Part of a small language model's weights: 12 layers, rotary positions.
Each number is 50 + 10 x the weight over its row's rms, rounded and kept within 0 to 99. Layers, rows and columns count from 0. The size before them is the row's rms in percent of the matrix's.

# layer 9 MLP gate, 1728x640, rms 0.0663, rows 1657-1663, columns 480-639
096:54 56 64 45 44 61 57 48 37 55 62 61 54 66 56 56 31 46 57 61 46 65 34 45 50 59 57 52 57 51 47 46 58 50 43 30 55 55 33 43 54 48 48 26 45 54 53 31 52 57 41 67 57 44 42 64 42 67 46 37 38 51 64 40 54 61 43 45 56 80 44 60 49 59 56 50 45 61 70 48 37 52 45 57 42 36 56 69 48 53 39 24 60 40 80 43 53 49 42 50 56 53 54 60 39 63 60 61 43 31 48 63 53 44 69 52 59 51 52 66 43 48 54 50 58 41 36 51 64 42 58 53 51 59 41 47 62 46 48 43 55 41 40 42 53 42 65 55 46 56 51 40 67 54 37 51 37 54 49 66
103:65 53 64 43 57 56 40 33 41 42 56 42 51 43 64 60 45 72 43 54 44 58 62 64 54 51 62 41 51 74 61 42 62 43 44 56 57 39 56 52 44 58 64 57 56 25 45 45 50 54 54 47 49 44 44 46 63 58 51 58 42 57 58 43 63 39 52 51 58 40 46 66 76 57 59 48 73 42 44 52 38 43 58 49 67 44 58 37 45 47 61 53 55 54 64 46 50 42 46 56 66 40 60 50 56 47 63 50 66 48 48 63 71 57 45 62 45 59 43 34 44 56 57 65 41 32 37 60 47 61 43 57 51 52 53 58 65 40 42 33 61 51 49 28 45 42 64 60 59 43 37 51 51 51 51 28 50 35 42 37
099:34 49 44 49 56 49 66 49 45 44 68 55 45 49 27 55 46 39 38 57 42 48 52 67 45 34 69 61 29 50 50 48 45 49 61 54 53 53 60 50 46 35 64 63 48 52 53 46 51 39 40 42 47 55 54 51 54 57 50 50 44 43 46 40 58 45 67 32 42 59 42 73 36 59 48 50 41 50 52 37 48 53 33 53 62 48 52 61 48 58 23 48 50 45 32 42 46 48 45 51 44 44 46 64 49 39 68 47 46 47 30 68 53 51 61 64 69 54 27 74 50 46 39 58 41 43 40 41 55 51 63 55 61 52 57 41 41 50 51 39 56 52 58 53 52 43 57 47 62 24 41 52 49 51 48 46 32 45 46 61
103:48 54 52 53 67 50 62 65 68 52 30 49 53 51 23 53 38 69 49 59 58 65 47 56 52 36 52 53 50 45 53 57 50 58 45 42 55 37 37 37 52 69 49 50 58 40 49 48 40 53 55 33 25 56 54 46 58 42 55 44 58 50 45 40 76 48 40 64 74 43 42 54 41 40 40 48 35 51 54 54 44 59 44 60 48 34 61 66 34 56 55 49 47 59 45 65 45 37 50 58 49 51 52 53 38 51 42 42 62 39 56 45 56 46 64 16 41 42 40 55 48 44 60 71 42 44 61 63 45 47 54 45 47 54 39 44 40 42 72 48 50 52 36 38 53 51 52 60 37 43 46 56 42 64 41 59 54 44 52 41
100:44 56 42 58 37 51 31 60 41 61 53 56 57 41 39 58 45 34 58 59 37 58 52 41 52 45 41 57 46 67 53 43 63 46 75 52 50 55 41 54 54 39 49 51 43 65 73 49 40 58 37 44 49 54 52 47 62 43 43 25 49 62 61 52 62 38 41 34 46 55 49 35 20 63 34 57 41 37 42 42 57 56 38 57 56 46 64 72 52 44 51 54 52 45 48 48 46 65 42 45 37 56 48 39 56 39 49 50 57 49 52 61 62 51 48 51 50 52 48 60 53 39 51 47 44 57 60 75 43 32 48 52 63 43 54 36 62 43 52 39 51 57 66 47 47 52 40 58 56 44 55 45 71 59 56 46 48 47 75 40
097:53 72 32 60 37 58 24 42 52 40 17 43 44 65 29 75 59 58 34 58 65 43 63 35 53 56 58 52 58 52 39 50 36 44 53 50 43 48 51 56 60 45 43 41 37 51 51 64 35 54 45 42 77 51 44 65 35 46 48 33 58 55 47 52 57 40 60 61 56 39 56 55 56 53 52 60 40 43 54 53 52 48 60 47 49 54 54 48 64 45 59 47 51 57 54 28 45 62 56 49 37 43 61 44 52 56 48 50 60 45 71 54 22 44 81 45 51 63 51 42 63 64 45 58 39 56 70 48 42 37 49 42 48 51 38 56 34 62 45 46 48 58 48 49 63 51 64 49 61 44 45 37 44 49 40 43 62 40 64 46
094:41 65 56 53 38 33 55 66 56 70 41 34 54 53 46 44 42 69 20 59 48 48 38 46 35 31 66 46 43 55 33 50 53 68 55 61 45 43 48 61 34 62 60 49 48 35 50 55 70 57 45 65 39 35 58 55 39 44 50 45 55 30 53 49 57 50 61 49 48 54 35 57 62 57 67 38 64 44 34 32 72 35 54 52 55 52 50 37 50 50 56 32 36 49 59 56 46 76 42 59 59 65 50 51 46 51 55 41 52 40 55 54 48 46 56 41 62 39 44 52 69 69 41 31 56 34 25 51 67 40 56 47 45 64 57 37 54 35 42 64 53 42 26 32 57 57 52 52 38 53 54 60 68 57 24 55 39 37 54 46
# layer 9 MLP up, 1728x640, rms 0.07, rows 1657-1663, columns 480-639
101:66 63 65 43 48 58 60 50 62 39 61 43 48 51 50 45 44 33 48 54 38 50 50 50 25 62 55 56 59 50 37 42 78 63 35 53 51 35 46 50 44 63 46 46 53 57 57 39 62 62 57 58 33 59 54 57 38 50 42 37 45 49 52 73 27 65 71 37 34 35 50 26 63 41 43 55 47 36 48 43 55 49 44 39 41 35 59 36 49 55 50 51 53 55 50 19 62 59 56 60 47 37 52 32 71 49 30 53 56 50 48 39 58 40 58 69 62 49 54 61 48 52 42 39 51 55 37 43 42 49 50 57 32 60 41 58 43 31 40 55 53 31 43 50 32 58 49 58 47 31 42 62 55 45 44 56 38 61 63 49
104:49 39 47 49 70 44 33 41 48 55 47 45 59 55 53 49 72 34 56 46 42 60 63 30 51 41 39 65 41 50 42 55 52 53 61 49 54 55 44 39 45 49 44 56 37 37 52 52 39 51 43 57 38 43 68 54 43 56 56 62 69 37 54 52 38 78 30 57 59 43 43 59 59 39 66 57 54 69 24 33 64 70 55 54 51 58 52 58 48 47 57 56 31 36 38 68 43 56 50 55 46 65 51 37 54 56 50 41 36 45 47 52 50 53 55 49 50 59 64 48 56 46 37 59 59 46 45 51 53 39 49 56 43 36 58 41 63 56 56 44 26 76 70 60 54 48 76 51 58 56 56 55 43 45 43 57 52 50 56 61
102:52 41 39 54 52 59 58 41 74 55 50 50 51 32 53 44 50 46 56 48 39 48 42 52 38 46 56 47 35 43 58 47 52 56 55 63 43 37 48 56 57 52 51 65 51 55 62 52 50 54 68 49 34 54 41 60 46 51 34 38 21 65 41 47 32 46 52 58 49 52 39 62 31 70 47 46 55 49 52 48 62 36 54 42 37 54 58 55 37 66 47 60 47 43 44 60 65 56 56 30 33 36 50 66 52 49 40 38 47 39 47 54 36 42 53 44 63 55 25 67 56 47 53 60 35 44 49 60 47 50 57 43 49 35 56 44 37 63 55 48 42 59 45 34 59 73 56 44 65 38 41 53 39 57 37 56 56 56 70 69
106:15 43 40 40 49 52 49 23 31 40 65 53 49 42 66 73 46 41 51 55 46 49 48 46 50 65 46 50 59 68 27 54 39 28 59 55 50 48 46 63 55 32 49 29 44 37 47 51 49 48 49 58 62 51 34 56 49 64 26 64 65 58 44 67 37 61 42 32 61 45 50 53 51 40 45 33 56 48 38 46 67 64 69 48 42 50 55 41 60 45 35 64 52 36 48 59 53 61 49 55 46 57 42 47 54 57 55 58 52 46 42 45 55 39 39 51 44 47 50 38 69 43 55 48 40 41 43 49 58 46 55 61 45 28 50 48 58 48 64 52 64 49 73 79 28 41 62 32 50 32 45 46 51 45 43 42 37 51 50 51
098:53 36 39 42 41 56 55 46 53 59 35 46 54 38 57 39 45 48 44 53 63 61 34 49 40 31 59 62 52 61 51 55 51 62 41 52 53 41 42 48 65 58 51 52 70 48 59 60 60 49 68 51 52 52 70 36 45 59 56 51 45 25 39 60 42 49 68 39 41 51 46 45 51 68 51 45 55 31 64 52 47 51 48 56 45 51 55 58 36 53 43 50 34 60 42 52 61 40 28 56 51 49 39 48 37 43 44 48 48 45 53 57 40 28 50 46 44 34 53 58 52 27 67 58 60 44 71 64 45 35 39 44 53 42 48 41 47 48 42 60 56 39 39 71 45 40 52 49 50 49 51 57 41 52 52 40 45 55 52 68
099:48 46 69 34 51 67 46 59 52 56 54 29 57 38 54 47 68 41 48 56 47 60 54 42 50 52 46 47 52 38 58 47 53 44 42 63 57 46 60 61 40 55 46 49 59 61 37 54 56 58 56 43 36 51 55 66 55 39 45 53 34 40 56 62 43 45 48 57 42 50 49 53 56 58 31 53 50 58 52 34 52 49 37 52 45 62 45 44 62 55 39 52 38 69 53 42 52 48 55 53 52 39 46 48 49 48 58 28 48 62 45 41 43 61 32 45 55 41 58 46 23 59 47 50 44 42 48 58 55 65 39 45 44 48 60 48 56 39 64 43 46 49 46 52 48 61 53 59 47 51 30 57 55 60 49 51 39 51 44 59
099:39 58 61 47 60 27 37 46 56 52 36 47 53 56 49 57 64 43 59 58 22 57 50 41 59 59 51 39 49 49 61 42 66 65 51 54 53 52 71 55 53 47 58 29 55 65 48 35 45 65 44 61 59 43 36 63 56 50 60 45 60 50 35 50 40 56 55 58 62 71 62 50 50 44 49 42 60 41 54 47 28 56 54 28 58 47 39 57 51 62 57 56 50 37 44 56 54 60 50 61 44 53 47 47 64 49 57 59 56 69 59 40 41 68 39 68 33 54 46 49 30 53 69 56 50 62 63 35 47 47 44 47 67 42 67 47 37 50 58 61 41 52 53 51 38 53 50 50 40 54 51 48 61 40 62 56 63 54 38 67
# layer 9 MLP down (transposed), 1728x640, rms 0.0637, rows 1657-1662, columns 480-639
100:56 55 53 35 44 41 64 50 65 48 67 61 59 67 34 53 45 62 45 48 49 53 58 51 55 41 49 47 50 58 53 64 34 56 60 53 54 48 64 46 45 47 35 46 48 51 49 45 44 44 57 40 65 46 56 50 52 70 43 48 42 42 50 48 45 42 78 21 55 63 56 44 33 61 52 44 60 45 46 40 54 42 50 32 49 40 50 44 52 50 55 47 60 30 59 51 32 54 65 50 46 71 60 50 37 45 39 46 33 40 48 46 44 58 37 61 62 43 35 55 35 46 43 59 56 62 57 43 38 57 63 63 51 45 45 41 45 54 33 43 48 44 60 46 37 64 59 34 47 60 66 62 50 59 43 57 38 66 53 47
101:44 50 35 42 57 36 41 71 50 48 62 74 45 46 57 47 57 39 52 52 31 52 63 51 69 72 42 52 49 65 47 57 66 55 61 51 43 40 71 43 60 47 38 36 40 53 58 44 42 60 42 38 61 56 66 50 36 49 49 39 50 41 62 59 52 52 49 47 54 62 66 64 56 67 48 65 55 51 40 60 34 24 56 35 51 39 32 60 46 46 24 43 34 55 50 62 59 33 38 47 51 54 52 51 53 49 37 60 64 68 40 44 55 56 64 41 51 64 52 49 42 59 46 48 63 72 39 49 51 60 47 66 53 42 56 44 46 53 48 45 53 58 58 35 50 40 63 51 57 46 64 44 58 52 51 62 67 53 47 61
099:52 54 43 63 35 32 51 38 32 55 60 54 37 53 56 46 51 54 58 54 52 59 54 42 57 59 66 46 44 38 61 52 44 52 46 61 40 63 46 54 67 35 40 51 44 49 52 34 46 54 17 58 44 42 53 45 63 50 42 58 54 45 53 59 51 40 68 58 59 40 44 35 45 41 54 45 57 61 56 38 56 49 45 53 42 65 45 26 43 42 34 52 46 37 48 46 51 64 54 48 34 59 47 52 77 38 71 49 48 43 58 56 63 45 46 42 49 56 36 44 50 38 47 53 43 54 54 56 62 29 52 41 59 41 40 73 57 50 57 47 49 60 46 53 59 55 59 42 41 42 44 53 45 38 39 53 52 64 68 48
093:64 47 41 59 56 52 35 35 63 37 55 54 56 59 57 62 48 23 53 38 39 53 55 49 40 56 61 47 53 62 53 39 59 45 47 43 47 48 47 58 44 54 44 25 35 63 48 58 57 29 55 59 46 50 31 39 46 59 41 62 55 55 57 67 58 53 61 31 56 55 48 44 54 37 54 49 49 60 51 49 59 40 47 39 58 56 41 38 57 33 57 53 54 39 53 53 41 59 54 59 37 36 61 67 52 69 42 63 64 47 42 53 59 49 46 75 28 48 47 49 45 61 68 67 50 60 51 69 43 61 58 71 48 52 53 52 69 34 56 53 43 54 50 61 45 40 33 42 52 52 47 37 46 52 42 20 40 54 45 50
100:48 54 54 58 45 65 53 55 50 45 40 56 49 53 56 63 71 40 51 52 32 52 47 45 40 47 64 54 53 46 67 46 65 54 45 52 53 66 33 53 30 42 57 54 46 50 50 42 50 41 54 73 40 69 47 60 38 55 69 40 55 48 58 50 54 59 42 32 56 33 59 41 54 55 62 32 38 57 51 49 50 39 37 50 56 39 53 62 64 62 50 42 26 45 50 55 44 59 53 50 45 42 54 41 30 60 42 43 54 54 62 40 39 41 47 84 53 64 50 43 47 53 44 52 72 52 27 62 56 48 62 48 42 46 45 62 39 61 62 44 49 51 59 66 53 43 46 60 52 52 58 28 52 51 61 49 50 57 56 30
099:52 42 29 38 32 32 54 60 22 53 58 52 65 68 74 27 48 53 58 61 49 63 67 42 36 50 50 57 44 39 49 56 59 51 40 44 53 61 55 47 44 57 39 56 44 45 49 49 61 37 49 47 39 55 52 52 50 42 47 56 54 61 38 48 47 46 50 41 46 57 54 52 54 54 45 56 41 45 45 42 41 54 45 57 52 55 37 61 51 52 69 60 48 43 45 45 42 72 57 59 44 56 40 50 59 50 50 29 47 50 44 52 46 44 47 32 41 28 40 48 51 54 49 42 40 42 49 46 64 37 55 49 66 51 32 51 40 36 48 43 49 53 39 53 56 51 57 49 64 45 54 41 63 41 66 44 74 46 41 40